config = dict(
    lr=0.0064,
    beta1=0.95,
    lr_head=0.00822,
    doc_mask=True,
)
Each number is 128 + 24 x the weight over its row's rms, rounded and kept within 0 to 255. Layers, rows and columns count from 0. Numbers have three digits each. The size before them is the row's rms in percent of the matrix's.

# up: layer 4 MLP up, 256x96, rms 0.14, rows 163-208, columns 0-95
# down: layer 4 MLP down (transposed), 256x96, rms 0.178, rows 163-208, columns 0-95
# gate: layer 4 MLP gate, 256x96, rms 0.135, rows 164-209, columns 0-95
up163 096:139119105145143163131129151141102133151100131161161103094150145130095147094094122151120106107110144116116139139137160085148109094115140094143100118139112108175112145126184119144166102064135145124150120142155101132131136133138187123127151135138050157133127128147127137125157137157167113153
down163 092:093134127093115164084106149116108109140122154148122118106139095149124112125131132106096141137109109137133134123106110113146127156147159096105123074116126111123156154132092143140133095122111168082167149127136130133144093162091149123160183111089197167095151099125092136151117136120121093129
gate164 097:138153136124104122163111117146150149122142145142145206134106093134137153108154136126117149109147107160169132163112098168158137096105137105085125147156110124116112149111162118151124154103119151112093161121120183143098153161133119124137119100131145124126137126077153170139101120087148090156
up164 095:110137124114107106181159148166122115132142114145130187102139159181105118144108130154140187113141157092125121156179084162159146109151154107109151123161137149100115135123125121130141158114142137121129175121156090154121147127124079098146129124127128130159104111092177104140127116135132113120
down164 092:106139086122119162129118110138138135178127126102168084089160147144118159117121128111119082140112085131134129100131116141178138198124144149133126132125120151145181121126107115157086121149098114075108078133129106137141121146132141138171130167100126147120107116138121139097108122079152115129
gate165 081:105151107123141121078112082119161156137157111139105137172118083069146158127140138126081101109140085092180127137113136123146133107120111154145117089120143096117193135094123134145133133109112105169132110132118143130115133154157110135124160118119140140147189101096156121135117142130154115133
up165 084:139163161089145141115105135112153129115148127118145115139126079130115131175100123115145095120131120077170107123129146123113183118146116102136148130089172108091115125116141132119103133081106149170128109149153104144135069111164095126154121122133088146158163149150154141106115100124103086118
down165 081:112140189128085154127128108132103110184145143151130128084168129142134109094119111084119132120126134140116164120145097105093112177096115134120096091120114179125135146148136097067144139155107095128110112145146115070134136139117148107115125132096129113118099120122120155151111154143126080130
gate166 087:147129139169115129108155137160127141137131124151141117118150169140111093130100109169137130171133107149147074158145121131116140136136188119150125074127111152101136130102138137148102106141136115100138104142138057111123124102150133166112158119100113154145107158146113133105157101107060091135
up166 098:101103111101124153151138166122138115119113119115119088156142131120136117103173122129146155098127168156114152162102104118116165130167147181090119135102096113157150118147119115125149134127097142106110103171138120165153118136137104115109095136072093115116079102130157096108079131156111095145
down166 079:108093117107151114126131132105150126112128097142119135145131084172128108148087117115123136134154111102081112063086148149102131131148115125136139164143102140136093146105094137081180146096146163169125174096117143130119149094139116085163109144130095109131110121159115120148120150112160154125
gate167 107:147110103133122150152114110094135130114109125186140114145153125102176105117131124120131109117121143145115125133113127097119110128101141145146175147105099082098151109148146118158105110101102119092165075130173173169141155140161130174148129112096148173144123146109076156120143130162123150129
up167 101:128131122137068098132182132170166125171107135122137135116126110108134134090138132180138160115153106110179115114168141125109119131127106148128159123118108173134107095157120112110126133113090136127139164097062121132158108122103124130179115148119126098113153099115131095082115146124157123144
down167 104:101134174148116144156162121167145129120128119164135140113127163176153154144129132100092111117141148180100113089117084144124112112086127151159115183080128156135147113104137087132134147097111125133128122156131147183139187145098120122135142135108140099148118128116163121132120092125128156151
gate168 090:105120155107134120153128122119113099136117105120115114102124150076138129131157154078124129155111160137119098128077139149115079150136110096107141105142137072126157115144128106120145097090140164164141137176156122085148115122129153117153169133134139172106159155106149119092109149171140087127
up168 093:148134109160092126111146114146165162126129121136130151144103143128102133147112148187118096116096143138102129164089119129140136147135139131143102139133089180127130137100105118132110162149107136116102092099077119161157140156110110102143091065147095091105146127125095148111117158097113166157
down168 092:126135151143124135111135112127110104069106152122132160131133121103119116113102112139144130108105138165102132143138087105131121157106169107136134170108106106097117125124169152096133165163128114201124108126083132135128174156152098137097093082117114102144159133123110133134101085166139098096
gate169 087:118108120111100124062131081135124148138137121178137143116093137136149128129146138162137113134192132120114161121134117180138132106128088148141097108142089087142106109139141117134115111153103107106128162139116183164157150079139159152106130126147157101142125091150113122126120134120145184143
up169 087:134129114122124124143109150167167119133149110150136128103107102105110151108093163114143122079140102161161143137130168141145099160132150137117123105125149095116146126128093187156127119105101114166107135097050151096156169156148154111120118136153177115133113138087112152153134110135139105115
down169 078:146147155134135101105145117089117140089131136113131124182106114121085133137141114147171106171143129085111144135141114112128128098139121111149146191152127130133150116144113146158125142142161131202140136137147136144085085093088117137104118117067115090128147143128116100119117115109144170100
gate170 085:095136083157120171154087124130176122137133187138155117061133096121158154105172155183122130107118104136129132150104141149145129113115123120124141095124111143129102108123126121111115161134080126122115129134103152161102104142139140116161102133142129137150138162099130154137106171108171108087
up170 092:144153171122141114144161078137133145124115115137145097198133153115131159131147112091118117125053119117126122107149117148165163155159135131112154144151106095142114169115128150106158145144178124136160125138123091145164163115123079120107143141110114142117116102116120076121147110143113106139
down170 076:127150138160121165142128127127151083148113143109119157108161137152125122107143131094108153096088126151127113137153127129131112174123126138110091046143108112083151150126142121115116098140115125059100102127128100125119103137131185101118159108162129125120124084128135145115106138105097080118
gate171 120:128140133146116127100115110141119125132136133112148136165123154161096140129165122180121179088112117141137075117159106099121132143152119104127145148103128138097158166139155149139177108200154099138188164126125128146141175136153144115125118139168106122099126103155155122156138141158145139118
up171 114:146096133109116122149110158138159132114105122129145120156137121096110099115160105127129145110137187153110113164082123140120084135102102140105159115078161105174153174126124163130170141151145079089117128166145092101147128132141139140134130106154138106125119070139157140102127160153115137133
down171 117:120078109097109137133089169109160122100141151129140151166128137126127145165167145142143165137115147107161119108093126112113148189115117103138105129114126080063117157112173160100152135143146096166128153139131133126120139148126145143140121077134138121139150122149124127159085122173104129110
gate172 097:145188133120120141134184115120142072123092124127170134144092149134108131130144137085148119160079138130123110132181114145145138140130126115170097144081151149130159131148122132137155134107150103089135162105129134167106153157143141141127145118126117088132144074110124158101130146104173128153
up172 104:113110119124145113183127134108163117163084139089151106111135141129102171135080106148096124098159105167124129134104148075149106124154114128123175095099113186102148146139123123113117116123141153110123122153135145091139147117143099126143157060151112116141133111118157137114166094135124137146
down172 107:108156130139088154093157149129105098112146128125099146120141108133122100128118141136094118163120094094117121153129146143160138113122178104148132139177127118131140133103105134130136128145101094191120138143125075121106098154065134162141158165106146118119130104151105109150106121061110113097
gate173 089:115098108135122098090110121147138123111113137109091113154129139106128153204138144124175146123147121116106154133131107147107124137143097132148206117155143114159108135098126118165126143141118136089135119132147155113163131148175108131182149160096133114095129100125157087142145101129132087157
up173 100:172092148119120134109116156149143139142121159128094093133091115128145111195121102117149168137107138164148155111111134146121107120130134106123190149137142127133100158075146130160155118139082150111114118107108147102106103130157141114113144148099127123115166150129151073137078120108154091132
down173 093:119141099099129104133100157138132153132122124103157103085119126143126108130102120099097113107107124137121112097088105159102105130189132122107099076096123104129157147127105168109119135120104148070108121146108129132104111161164152132197139103142151160131155093123098092149101101142108118128
gate174 089:144113133114140133157114124160139123125173133129127139106098147110137076136149108139162154092078159111147120147137135094171097144111117146114134092122130143130089168142087171131147131148128078183132119140156133171108147104146091108164116133107125143131138120133133117170109137168178139164
up174 095:077142114125115157122152156150131102136148099127090079153150139154100136134151132120145124115133149152142144138136110125099162165151180089171106126157147111097125118128138119106146128139104157140114119107100091167131107121076114167163152140141122135142165145131103157134067139143090086121
down174 105:121106116151171138087139127121210124097130144094120077104102168089140135124118124092159104118093095111095133142108125097126149134155137131145099171130136145135150138084085114139127124140132160128150173120119152110146112105141165123124150118169117116149139120137111153152153170120110123093
gate175 121:128135175087142105121124115138113118103137085118116134142067125102137166150163120147160101163104165133158096123142109103133136113129124111086173176135141104183126101134112098088079094134135113131138154138141143106147135143130162132116113141129119131140134109125107162080089100148142163133
up175 117:117129130100142150086125069112101143111121092143102139139127129126127129174126101138137094109150132139081078161114120112141104124134150104092175142119133120137127092160129111125128106124133126160117159135119095162135149143142126106112134162172159161121118117088069118101128141170143143065
down175 125:117144108124142116139180132113151123123141137120138137107143164116155076138179085131121107118145120156107096130139122160090149113135176130066133119116123126096092105122141120095138120102126108087121166133148155148116131139115150139108147107087097116144139130134157116171138133079155183176
gate176 096:136100132094138090098124122136091151132112139106155153149129114125070124155093102075133111118158108136115166104106116140128162149101101113125108187154130126128116146171152110128099123120064126147146137157138124101159140142125125131132140126114159154093155096146104132162108107185143105153
up176 089:129114120158092129107095119097115105118089095122151108149138075107134135133180135136134114153137125139146151098093100177125142114137107144166124173123161142144080102181137146135090092122083183132153132126115141134150152118128132151122120138098155151099122147119097119123097146141159107165
down176 102:163120131129141128082114148108133119136112162074193151124172100145080122156074112099124158099127109133162155152108098151177119133096103129161107127117105151164105152139174112089093125113132107127132133122151132099114143126107103154123141111124117109107121111130110142126124119128114181154
gate177 089:114106123136099153128155125121133128135098139146137143116124157148146167064137144139151137131150128139145149143108131152125137106143108101154108122168131122155167148093091146078060083114115121098081115153134160113082120140119153119118085128127127133153154117133137158090114152091181117102
up177 093:137147141138129151070129145112111103133145149141074156104146160132145159092140133154138127130108127168137125133067136143080111140129125130088144134109154159128132117135129174155132121123166133074136144154116132138134120169152121156175117136102143153179202122101126119114111147137138149136
down177 070:128069114117129122165096125102130160107116082130118149170105115141139112144131108159163139164122182097113125115093127093154106115117146104191134151110144136138138100123134132107142168128150119141173149109111168113144133086159094118091112151138109104106126144134124071150139140156118132104
gate178 087:099134155167136149072152150138159165106140129159130133166105158141104135128120076094108073150134145118142165139139132128141140136125125133122130126123106098160150171141097155150114133093122131140112136093131094137112132112127176104129175110112154143083168153113118119161135157117127171175
up178 094:176122120120069137148120146111116115124128120113134156081094122141112136185105107094155108110123095121081100165120140120136118134123124139134127144089162186096110098117085110122104133101131133100121152175112128146131143140097120119128099111127123083085140159134100124129169151170122156146
down178 074:139146100140126151113112127157150125138115159143123091109192149123151097107124136138086125103096086143153124158102155163111112155093102140099115080143104119087136119122100106130098084124089135080123095132117126129105130156099133130144140116101130169119117090137116147130170154134097083153
gate179 085:154131126074137122150153129144142108154163129136138119109081135114106149134136091152165157113112133128135157109122121181152154159132118130126120110141093137107111126099147163121105097127092118156140148104042124131134125137098127072096124147110142093160136116119154113088122076157109141133
up179 096:095175087067062124098132113125138137148103122143100115082135099136112124116088115078151112130145085140116109112143123124141101116157146144151133129131088086130124118135142141151133082156157153125118106138158115110138112138104075140072152142157112100102129140137117113160127109112124121141
down179 078:144090114118147096098094142136074165148129087127149132168138133151136145131133141117099119134094126131110127145129156118111108098114162120151159166119181110161125150146126120138141175125143127195150161139117162118145157108164122133159118100130114154098140180133124108130094161166162145135
gate180 114:107133117088139163128109097159107121102105163135133100164125114128118108104158139106159130188138124112174159134161138163115137127120150128138102170132166091112147134133112138145095148116082124179179141074121130133134126155142118153144085094124160168125132089100127145133147116128104137125
up180 117:155142147149153147178097144152094160153104118130144116150127128088145136122149184102147124128110110136169124157139128138131134116162103100110088134129177131078118134163128144129118141108139136128132134072141146146100113130102121090141112083120182108143101108132123092090143121137103100075
down180 114:151123148095141134176108139155109122085125133136148149141110174096097140123137174098114133136119128113137108115170127150102148132125131119105114098117179131140111107126157135134140145101119122114140138117141165136088085103109194106107157064136139148145164116150135117132132112155080148076
gate181 087:132180167107109152135160152080141065184127158126158131119143165133138112109122117106110152082097133129147129107187122146154102136092123139119140091141094133125130132157115170154107090118133154105080113142106119101147139160117149130127132084149131139132139110135137119133113177144139109133
up181 084:149113088109176068120077121146088152102092084111123125121091097096086130159126137133134120142148124093112130162074145157103142164144144159108135128109132148107109113144138109135123170167136131135158107153119127130086119130182116134118152179138107132128103145119125122141125100141123130105
down181 083:121113120143128115110181134067138074130171157115099146153127122099116116143163142119173133115141171158116103105171150113162127132142118123161171134136138115124104097144110191121142118108179131154114134143144184108148145136125104111117121120137119155089147159141122104111120150122132140086
gate182 083:119131159102113166149144110149161123085141145116107085199160157154105109128127123137129140125094084118134104119163125131132157147114066138126127102147151130094139137124118141155127116097098149107118102166120120122150123143129107132155137130170057131106115126135135141106095143115065144142
up182 089:146061095138127117086097104119147128148166115139141130111125097145124147130121152109125094133172139131080142121086092125092134146138117095116127125170119090143109094141119153137116136140123106163095178090120144165096117120154131148090190132132117128132180104124113144090137125134144139134
down182 082:130170171135116133142177125169134142097132155135108098150155150121157085129152116149122123121102076137175094134158135150131137128110121135102112072104112141101150133148131142145142114118111166082134094177121111136168136139129116152163079109158132140102128126132118155137118164074122142128
gate183 086:140166110087113121102125121113152082166120189132125133069139159124126167137082108095154111148135109143106137124108135133133090121108122092126122191161132135131095070097129141132074120159138135097150122137125111113109120146128125123139124129164122131139157126161118116123158117156162100098
up183 090:114127128154162086121095117149141174080123133131143106179127185122132119129102126115105110147158099123128155150137119123104122082142115100121109155152128118122193132091086116104131095137138123154136145128119090108134167091144143132183103120126110164128109136116144136137132084136074111137
down183 101:151148113108153122132147096102154102156123117100142141109130119102126192120123111166133148105094133146099128085103108139165116152143111132134144095117132135120093105128150135139106173122135098086110118169126131170070118138101119121120170148188106136173157113151143114138150152132157096110
gate184 123:154121153160114110121133131113158152123164119100140164121108164095147134161119141120108145131136157118150078107121110125156103118112124176164169101123091169105151136133127153119162144121120137136076118168154125102162114092164138164154120113156138115114144116153093152084146143149155080123
up184 119:132125110150090112141165108121109142123158113116131153147114149121117145165106155164126161129101142076168095110131151151130083163110117183206168092124155131123128171139118128100133145123132119148134119166119112126145101132132129150150116124129121140118139138193094153116146165141116107154
down184 120:129128154108126150123154151163092105103170157108090148129152133112119166120147135100141141149121154089085147118097136117122141131114108105069134110116108109084137120116129120151123156127137108142132123129088155142103086113139112131133120149082163104097149126128120127139164170166042125123
gate185 112:155079166153134153146118192142121131134124146132133125135170105164141165134144150163116135117104147168158182103139103146091147150107129142106141089141167160144130127132158147133115116114148170093085108136120127150153135131147147124094141128127124117180123154077105104096127130125169133130
up185 113:080149150150107139060101120104123109138154090169101125138117148164163118111125112115126119153131109097116117168144166115112115115139162086089144160135098120112161147113111165132115110115089093146159117139107146101123123127106153135111075127139164134092118136129124157120096142116102084153
down185 122:092130168117129153116153150119072156165141129179150101119128110107086135114092112124091109131135137111147068143139108138116078067122169125138169146159100136124134125116093142144115114130137147135143130106162177123108134130094108139146099153120146122080111097117134126095144111110110141145
gate186 097:141112139150164123132173155162108109114124140158140111131178155164172137151115129136079108142113160089150106126136134148140143121159111087152124167141118079115096165167116126157156121083112129155111097140135095131120085151119177121145120113115174123130115160119142122137142126124131091092
up186 100:102150126139113137073107164149128104115129163117112125150118122131102085118142095098134141130182134131126142127149081106103149134143128139126149115123122148154141077136108123124115097130099144130131114159122111092095106127156112180159166133168142192150114127142141146167129092075114148168
down186 099:156115135108134097131130130112077149087149134145120145123108104136123110161128156144129142129138133075107140158133152120128132126080183126082161098125146131102126141138125177110101119138132110145146155136112157083093112136135098132122144110140086142113133176117065106138183140177111148135
gate187 105:142140120118114109124171063153140111130109175153158150110147116116145127108116095071135088133133111111108113105125093153135121120116129166091162119146116109107143093147173154143120142104111124111149141105133130121119117143110124107116131143126136097117093136169090162158175152143154122058
up187 113:150140149135126077146140072121132097119115158157132198154107139130087112130117153101135103136156115127084101139106116163120141116091090115095165148157110098136152106100116142166113148128128106098098110097128129145107111146083128113124147113107146117124089134170130146153147179130136122103
down187 107:162141166115137171113121136133148131145150137108119104126136183153134140139147116140106139121110097089144128159155147159093159148102115111093116138140119118168115138135139058135063112153122128075120125134093131127102114144113152131152135118113084146159148132103120116114111116126063175138
gate188 122:169116138112119102147164107128138076165121132097155132117117119112096120157101152155140165119134143127109105119154124134155068129152115138129137141103101142179113128075118126107125155120149077141110134141123072094140140120155151115151090085101155098131091135105126112141105136167134092107
up188 119:120130111182121094133150105164143117151148130108155131131088141124126093123159122123154135152144124121109106123128092130113118120089124136076113110111074108163108136126108104104147140128081118145159097193121112138143128079117118106099130135126112136063088112144123094142144121145187142130
down188 126:135160172146121123145119137080124124111171099115139130154131083114089170114150109153160107104134112132092164135112140123120115114138131128144149130162132116143141115174110120164114102101074144185141121148122104124087127147150131074101083108129093135145125084106141087145120143158120128108
gate189 092:164115176099121153118106145084090104138091131130109101144129179147179153144119132135119138149134106117099140160127167172091115097108122128121133135123117129171152111162127128153119119136135154109132118136117118102151104155135180165111130152177167127169105151146141139157158117087124163131
up189 091:103113115112130147120101147160117124137142123095079104155117200118105166140149106172115156150141084107111142122120123130107097088114104143150111124162119127138156118142131127136139155114071156141113114149157105109147147129154169132137169105168136103128114113120148164143188111085133128113
down189 098:095128129127132118133179129136139139097119171115117131078151113199149128140144154134125145140164140167100121125132124085163137128158117118110117100087159111192127149099106115130166092147126110114178127133149098139131116129082110116121104165087150146147129101143090104109107119133129139113
gate190 088:155151125072123146126091140093115123125147153114121131130138110127141142115133133084128129143145142139143121130094135166092127140123113086121123109116105135091149131100153125150111108156124159168149104140132110160183127116149080129112128123120133110111116116153117167064148077128066068155
up190 107:141079122113139124122120141146085154107137160134085165135137153149120126106125152105118130124125151080172151141102180146069135142134117101136159137154126096117133129133131130162175147127124165195105125162125128144115136125120101129135168128155163180110123106082142130095131142152134120153
down190 085:121140133145104144136119108107183090175125167159159145103152151135125139092123152106087121126104130137142122108151134150096110125104113125120096098113115127139147128121140133135129077154109176139096115122108098149111124113132175132178133122150119126109094085101102122073129120112128062166
gate191 088:143105080140157090129131137133137153151144102115144086117119079099137116106113078115109150137102155120154092126093138051093140114122156092126125146149096136118125130092147101110128145159114126100149134128092120132151131109107096127122126137058103116109099146101114129102127087129096123142
up191 090:148129122134087168166122124162140135122112112086130111141131122066099159148159128136103117106110096110149144109084073130125125115161115158116105099137119103099131123141151084118121102133089176135127110147131150140154122124149194090078138113162110092105119125144134147141104113124122102141
down191 085:122130120106143182116121185109137112147133092141105141172093136090109110138113126149117151162135138103094094157157126127129171111123159110110164145132133135154123135163154099152130130132133093196147174114136134074147124173114112171132127167126136111109104171144107118126134122126116152134
gate192 114:129107156115089128084171101128155146138136111165110096111150095125119127124143163147167211100086129132107090132120148140126102122142145095108131143094164135131138090130170133141151105131154140111148132128120144149127085160120113135122091069122134131160106138138106087156133113153132106120
up192 107:151132124137078119119158118154171097153131152126160135126156130156110170131161105121149146077121120108102155111071126129070124096129136104123163115140104139125114179136113115108089118113143086112152129118121115110141105129144090130129128174134124106132157145150125162085141087159169150119
down192 112:128126179125115096118161122143101138095132114135106140064116141184129123116140141078146101149157147135105163089154141109138157123121176152101153135133140147133181135080118125104117166140118102127128157114119115136146124130139148101136140115090097106167114135182112164150138144131133095162
gate193 085:117087106095126083113127130105120120137166116110116110118144136114118139149150143153139157125101120122173170095090098095145119116152121147068141113142119103151123156126113137109165116065173106093124109181105142144118115136161170113103107136158146128146148088128102147095121118120148164122
up193 101:134129139134115140154132111122152115107134124121113119130119099121171143096156134085171101124143132151136097081109136145100169144133112122159118172159146122109158149114102169140090100168064136077098158128136148111141158118103143155143139108156108161156088158100147096154115135142108123107
down193 089:134100153150108156127143159124100132106108138168121148166133126122123140129123140116155112183143110113136102166175146139125147153112160144128156198118110167134082101170120151118164143179162133171131136113134144110107157116104083130077132094129107123114101144145130144108144122124154127155
gate194 110:149115149130118154150124139165120089144117136114171171143165158165123112114104112111162140076108184092093123121132133134114154140130136108154084102100185146110143114107172122088120136118144133136144143120163085136150161126159144127100086117129118102137142114099128113134118155141111176151
up194 100:132127112108109116134090162164177166116150142161105119109125090152117108118113137152100142118121111157144137133096063112133146090122140130108146166175111157108142121100120138151136128134102139132101091154177109122118122172156085119154163169134137139127139150120186095131161119127130112155
down194 093:123125111186119127105138109079095138105090146118111153134147104128118137107168090113179151122129156129128158141106138125090129167113090130166075119126125117086113155160159105115142124135163139178150150166103125166165134162122140110122140176125162129138122112152146122144111093129112137126
gate195 083:105181125153139118156127119133169121100121117133096125156102114138118106133131119151098090162154130109142147178150143149119143139146094111141134142101070086157140123124103123134084168150115131157146128139132129151149104084121135092106087105141127183103132114129135162173131098093148143088
up195 086:116133115168153132110149120141155142141110153178115112147149111127098164147088133157097087156145144103131129102162116124124169129113112117126113171108145119146113182143136130099114108133115141113122111074090155079132104107106137129103144141131091165093108109110111161125157134135119194158
down195 093:115122163090127123118153156104111145135116116143132143195088108156157122141169166117134137144137130104137133159138143107133159119133179119131139157148087102131139119095107113150139116086136156203165117134139152142120119145119127131168150098109191140145130116163127144116100099158155120134
gate196 107:151129147124130140167146132183154136094094117114140123154123110134112132150116115136157118134092196149190103111124074156096139125150146126142130132109134102106120103112115145133138091127156107090100138150162131166146121140122125122177126100149128156177126138156113160121076098114147122154
up196 100:133109122131130178121154114149137116129068130141148160131154145155126110174136098081132114130114088093141103102122134167055176093117127132146128110141159082079122120138141157115134145093145113127145141130112090170120084131111129128144158146154137147124106115106129146114139132134145120082
down196 110:140105139117142137123117137115087144118112153123135109150128142135107142130168112133127135150097164175144057153125114138176093158146132132143089124094150130148141109109109155135149152120110109147133138099134143154141118148134155118167126122167181121113110130119104136142101047192152118112
gate197 105:129137143159145139079086137141106122102151114157187079135108130107114146160143098148101139139105139146131133124137149116116131127127129167108198134144115110149117070140128115148095118128139070148134119143114105143099175134151127176148107117116169125116111136130101083153126089124133119162
up197 103:141093167141132105135149121132187130155162142171115109123148155105120143138153130133139092099145123105118120122097117102126144095147118106098103109104119126126153168204157147128090107125125130145130192130151113134148107152157132119108156120123100122101090105139124094094113092092154099146
down197 107:136149154114144142133139130119081139133168155077134109147141155158128116139126127087126108109119121140118124141104146135169108124096165122085133149148150088142160069155124124180139123150135138117141173106142134106191095141073126117159125122123135136145124114149111149128127098161184129159
gate198 087:128120123124117136115098131070162135146152118119129132142103082134160101151146119152097100120153156134068134125132137155167097152110109131155114125133108138136119133119159112111163124177164072114135176120130110149108140146147150117102183180144189118111167114128105139129113109122138127122
up198 093:144182101131169110144121102126115111137119147126141127128132096103121169135103160071140140095137110159116161119070116086123120113125120121089103138126119107129132122093124184155115148118124137155110119097127185160103117106119117104133152093119146112086151089152168157130150154129155101111
down198 080:128113104158112106126105145117115153124130095127127132111095137160102120150113113117180094125119143124089124113132135118164128150111151126192155162141165132138133108128126124144146152113187133176151170126147131103118131112134122114091101132091130120099114141159137114143162081070186115164
gate199 108:129126108116120133122132161120117090143085132145135135109141131133094139134112155113144119095167080102138120177134099138084126150135131100139108117121139147135152158120150176165129126087155139116119130140121107109134112126111126135132195057138140109157091128090127106165184134131160121176
up199 108:114145102160138146104152090144123116113126145102156138127134129133166114088118162155192153143118126133117127132098077160108159119129108069140100116104170146113147151102161114150139110114159131121132191126084121121109129159163150111113149069138118121121121159148140117129168147113144143127
down199 112:121114151124115122131146118106117142104151143106124115110128121156146095154119125119125128136095128136084145116107112099069167131117098134152110163138145104137139151094189134059117098142143110143124132116104104159164124130155140143160123137121139091130111108073099158151059158139114160104
gate200 104:151101164123105142136139090147124124158109087167160091127128153112164150173151081111141166102104126132116088143127139155116157101109117118154087118081111117173138123128124125134138097124166159110128126165146109109079130114166148137095116141152095125126125138143105150101177155134131109103
up200 107:119127067139144158086134151137156119098127118098122189111120091123157109118108138122151108120109127153131174104131094124093134153158118132129126131144117089106089110119152162061123134116134122127120146142069141123166156128092127105129172151120126138114140135087139102127092155116132104167
down200 117:118175068117150142120141157168153150097132139111140127164138143127125109127114146142113120120112149137106109161117056118114167119110123111122157188129132113105154156134155127124117100140113096114118165137136112128167102130158080134162130127135138099160115128093099147146069168137129125096
gate201 083:112124146114142152094104102070116137108158139130146117121093139140161139103158181092148121101151141187127144117142128141112133125127092153152135117104144105112137105125099163142119134102172129097104125128133131152117132096132105135126141140046169121096134105157122069131123114099160110113
up201 087:098122122129074112159141148141144163096140145142133116114127094112120157150128102160125133130124118096130122101103143094110150115130123106152149171113123117101150155132126070144131154107114173125125126171091154071126105109102145127114113114092148142097101116093072150147102140168162161147
down201 069:118174140151123160147138117114151073160139144120128119098154141150141153113159146117132141108124080129119112147149139170108086147088105111097123094127113101110126081142145137133116109146126130097092110109144090136114124175120145110161108098153150124134138075098165175115127150119110083163
gate202 098:119143150098126090158163138163137074141082095148164131097142187138130152159082134135135144136114147141128086105126129108116117146152159124101156136173170114161116154131132173107112146131093076133153141134134102113145144136155142127122094111167141127156141083113139118127137163146127123144
up202 110:125135113097135107127185131161123170119106118153132140130139117157142070156113132117095057127142155104155119130099100132130139118122146086141114129154131125140164150124096110139113141099119159140128134158148107202113107127148129121093114090127082163100146121129156145101093122096156126116
down202 118:094103142081128122176150134120119104125129123150102143124147104093157070125131145151128103190174125096131154136147150151102169106142139148143107163101122144155133119114123098114136099123154149115119167134132183150120163117125086101131154120099155106142100105102127095091128133126132101157
gate203 097:184099114131173151119126127165116106116161106141111126163125145168204138077117125131130092126140118138146156171127114122131144138111175098122114129123131111134106132109151118098149103136146145125107139127145113134113077138133064102138106091145157116118151175103125125088143143137124158153
up203 092:115119118161120085152096161161160136113142137129112123158120130159129126102121115126155094127165130136121148197118115158132105144083105106112098108123133139144121155092133117140147107153169125127128093142109127127124121157107087140129144124172118077140129118085110149112156141139123204179
down203 099:114157086138121101127131090143115132145131144139131115129135131114136089131103124153106151104191110146147146083118171159125102171142146158140154068118133092106159175163148135099160117126095136099138145153120116123123144117121140167127113119163131145110163104152120135139085112151104096078
gate204 092:125175124118106088098154103130139119111102073169125082146159149110116166133139130118138167091098123132119118162148083146139118140132092141175083156122101062145135159136111111106124106121165111094129109132123139123145160079141184117117129121129137109114126108126141154122143122116128112154
up204 096:132106120110115138109108157144121090153132150129114111094138121091160137138147127141151189115105131133141097124113148145144105121132085170177125162134158132154089095182146126086138140108146109111117122098133153125084113100159149102175111164156154156121124150124138115135075137108157104105
down204 087:137121143153118155151121133154129156105102127163115087109120146086151145130118123135107133082141136151169166129100127133159167140098133123137112083126118103083119115125146133141101156148157140110097117078126122079112119149125199160108074118139117125156102091135129142131158121171129104157
gate205 090:107171141135114135093126140147138139098093148133139125120130158155116123142152114110109153116134120141140148146187115126135144137088138181160135099093133150126126143132122111117150114154120113100147107151165136140165172100103116119163157124163165105086099118146151185184115158181131133121
up205 090:080154139124104136146124121137137142083107131089101095131158102126152116101134102138128143172166142126137146151126129117105113175095091142118111096115092166109142144153088147160158124146134151163174119156101112135149141088179117132155159123103161096089123131126112160121104159143125112141
down205 099:162082152123143122131138113097085112113104122134129137094110130106093143115186155142111143084075142141123106108125126118101116129155143142116131103109141081140092120100154127067109136162113107141116125098118159130137124140145077114106096155184101114100138125131121087140107123142123137080
gate206 087:119124129122150149109110148147168125091140130166147152111104126150084165092106134139154140130144167157157132109154129122144174097155176124145144130115098102128110134156103138074088089110093146137143134152101128106174108130138142152132115111155142114138097142124160115140076105139121182156
up206 099:182122131122131137144093106115129132120118140086155188148070125101104118124073155091117152117097109140110113096127110117157110113111118148136141148095170185104101130101134110099129109147129118103140130134124145101131179144134124122122140124133134107070125077167136114152118157147159136116
down206 077:133134147167118150161126133101137108128111163155106131109134101125107154103164121131105159122124104155124125170133124164113080155116103190104087058137109123088116140128139121176130113160130141104088113167145138127127113134094192124123124118148109133129099091133126122139149125103153096122
gate207 084:131085127107168138144148121127111075123136116133170131136136161122103133143079154135129099105138130131137102090139095136142164118148150118129111132157150092092085139099113147153068123118141157111104119142141084119192105132167107120125130132164140179106111144121129138104138088113087112128
up207 090:106162137127138121167132127126133166118090132156120140146095097150146115140131160166104126070174108098116104153118107123117133105108122173124127157158163131131143157103167143153071159149110135151094113137119185118082108157164124122144108148123137120112150121115111176118105108121137161109
down207 085:163123111115103153115134115162151091150112104104150083117154119181147167129114125123108106100092094147115131124102098141152119133128097138110108131150120135145128131124068113127062096124086097131114087145140079153123140101093129096126167111124139142118075119163138136121102132141140109103
gate208 108:145103142103111122118107129177110099144115144121122161117129187117095145150086132099110146118120097132123134155143121181152144141136178131102111143117147196092159138119132122118123111138187088115138106134132087103110153161089123127146119145129146124139127128148111105148106135164169079119
up208 103:114155125109154155102108113152160140110088153157153183133093129132117109128134135136116117163163149110158134187136107147102173123144191125161130128130133122091165112166120121097131125070136121160159139140134089142161114119122101162167128112133143113098132156142165129117105099141137118133
down208 114:135130114112112174100156155136119130133159141134137122123140117096145104140113108143118120129099099138073120137133138134150159109127159133073172141128132177113104118143068164163111111156107128133146099122131127128121156133108150125137110124137177172101152112099048117112174156136142105118
gate209 103:131109189116109141167131130123121092142103148147128175154161159151157138122134146103127117118125148141156152104128128132108101132121087157110144144146130080159146094121123148125119103118137131096128146120093142119119118153166136134125155127222113130137144173132167116141142121127081129184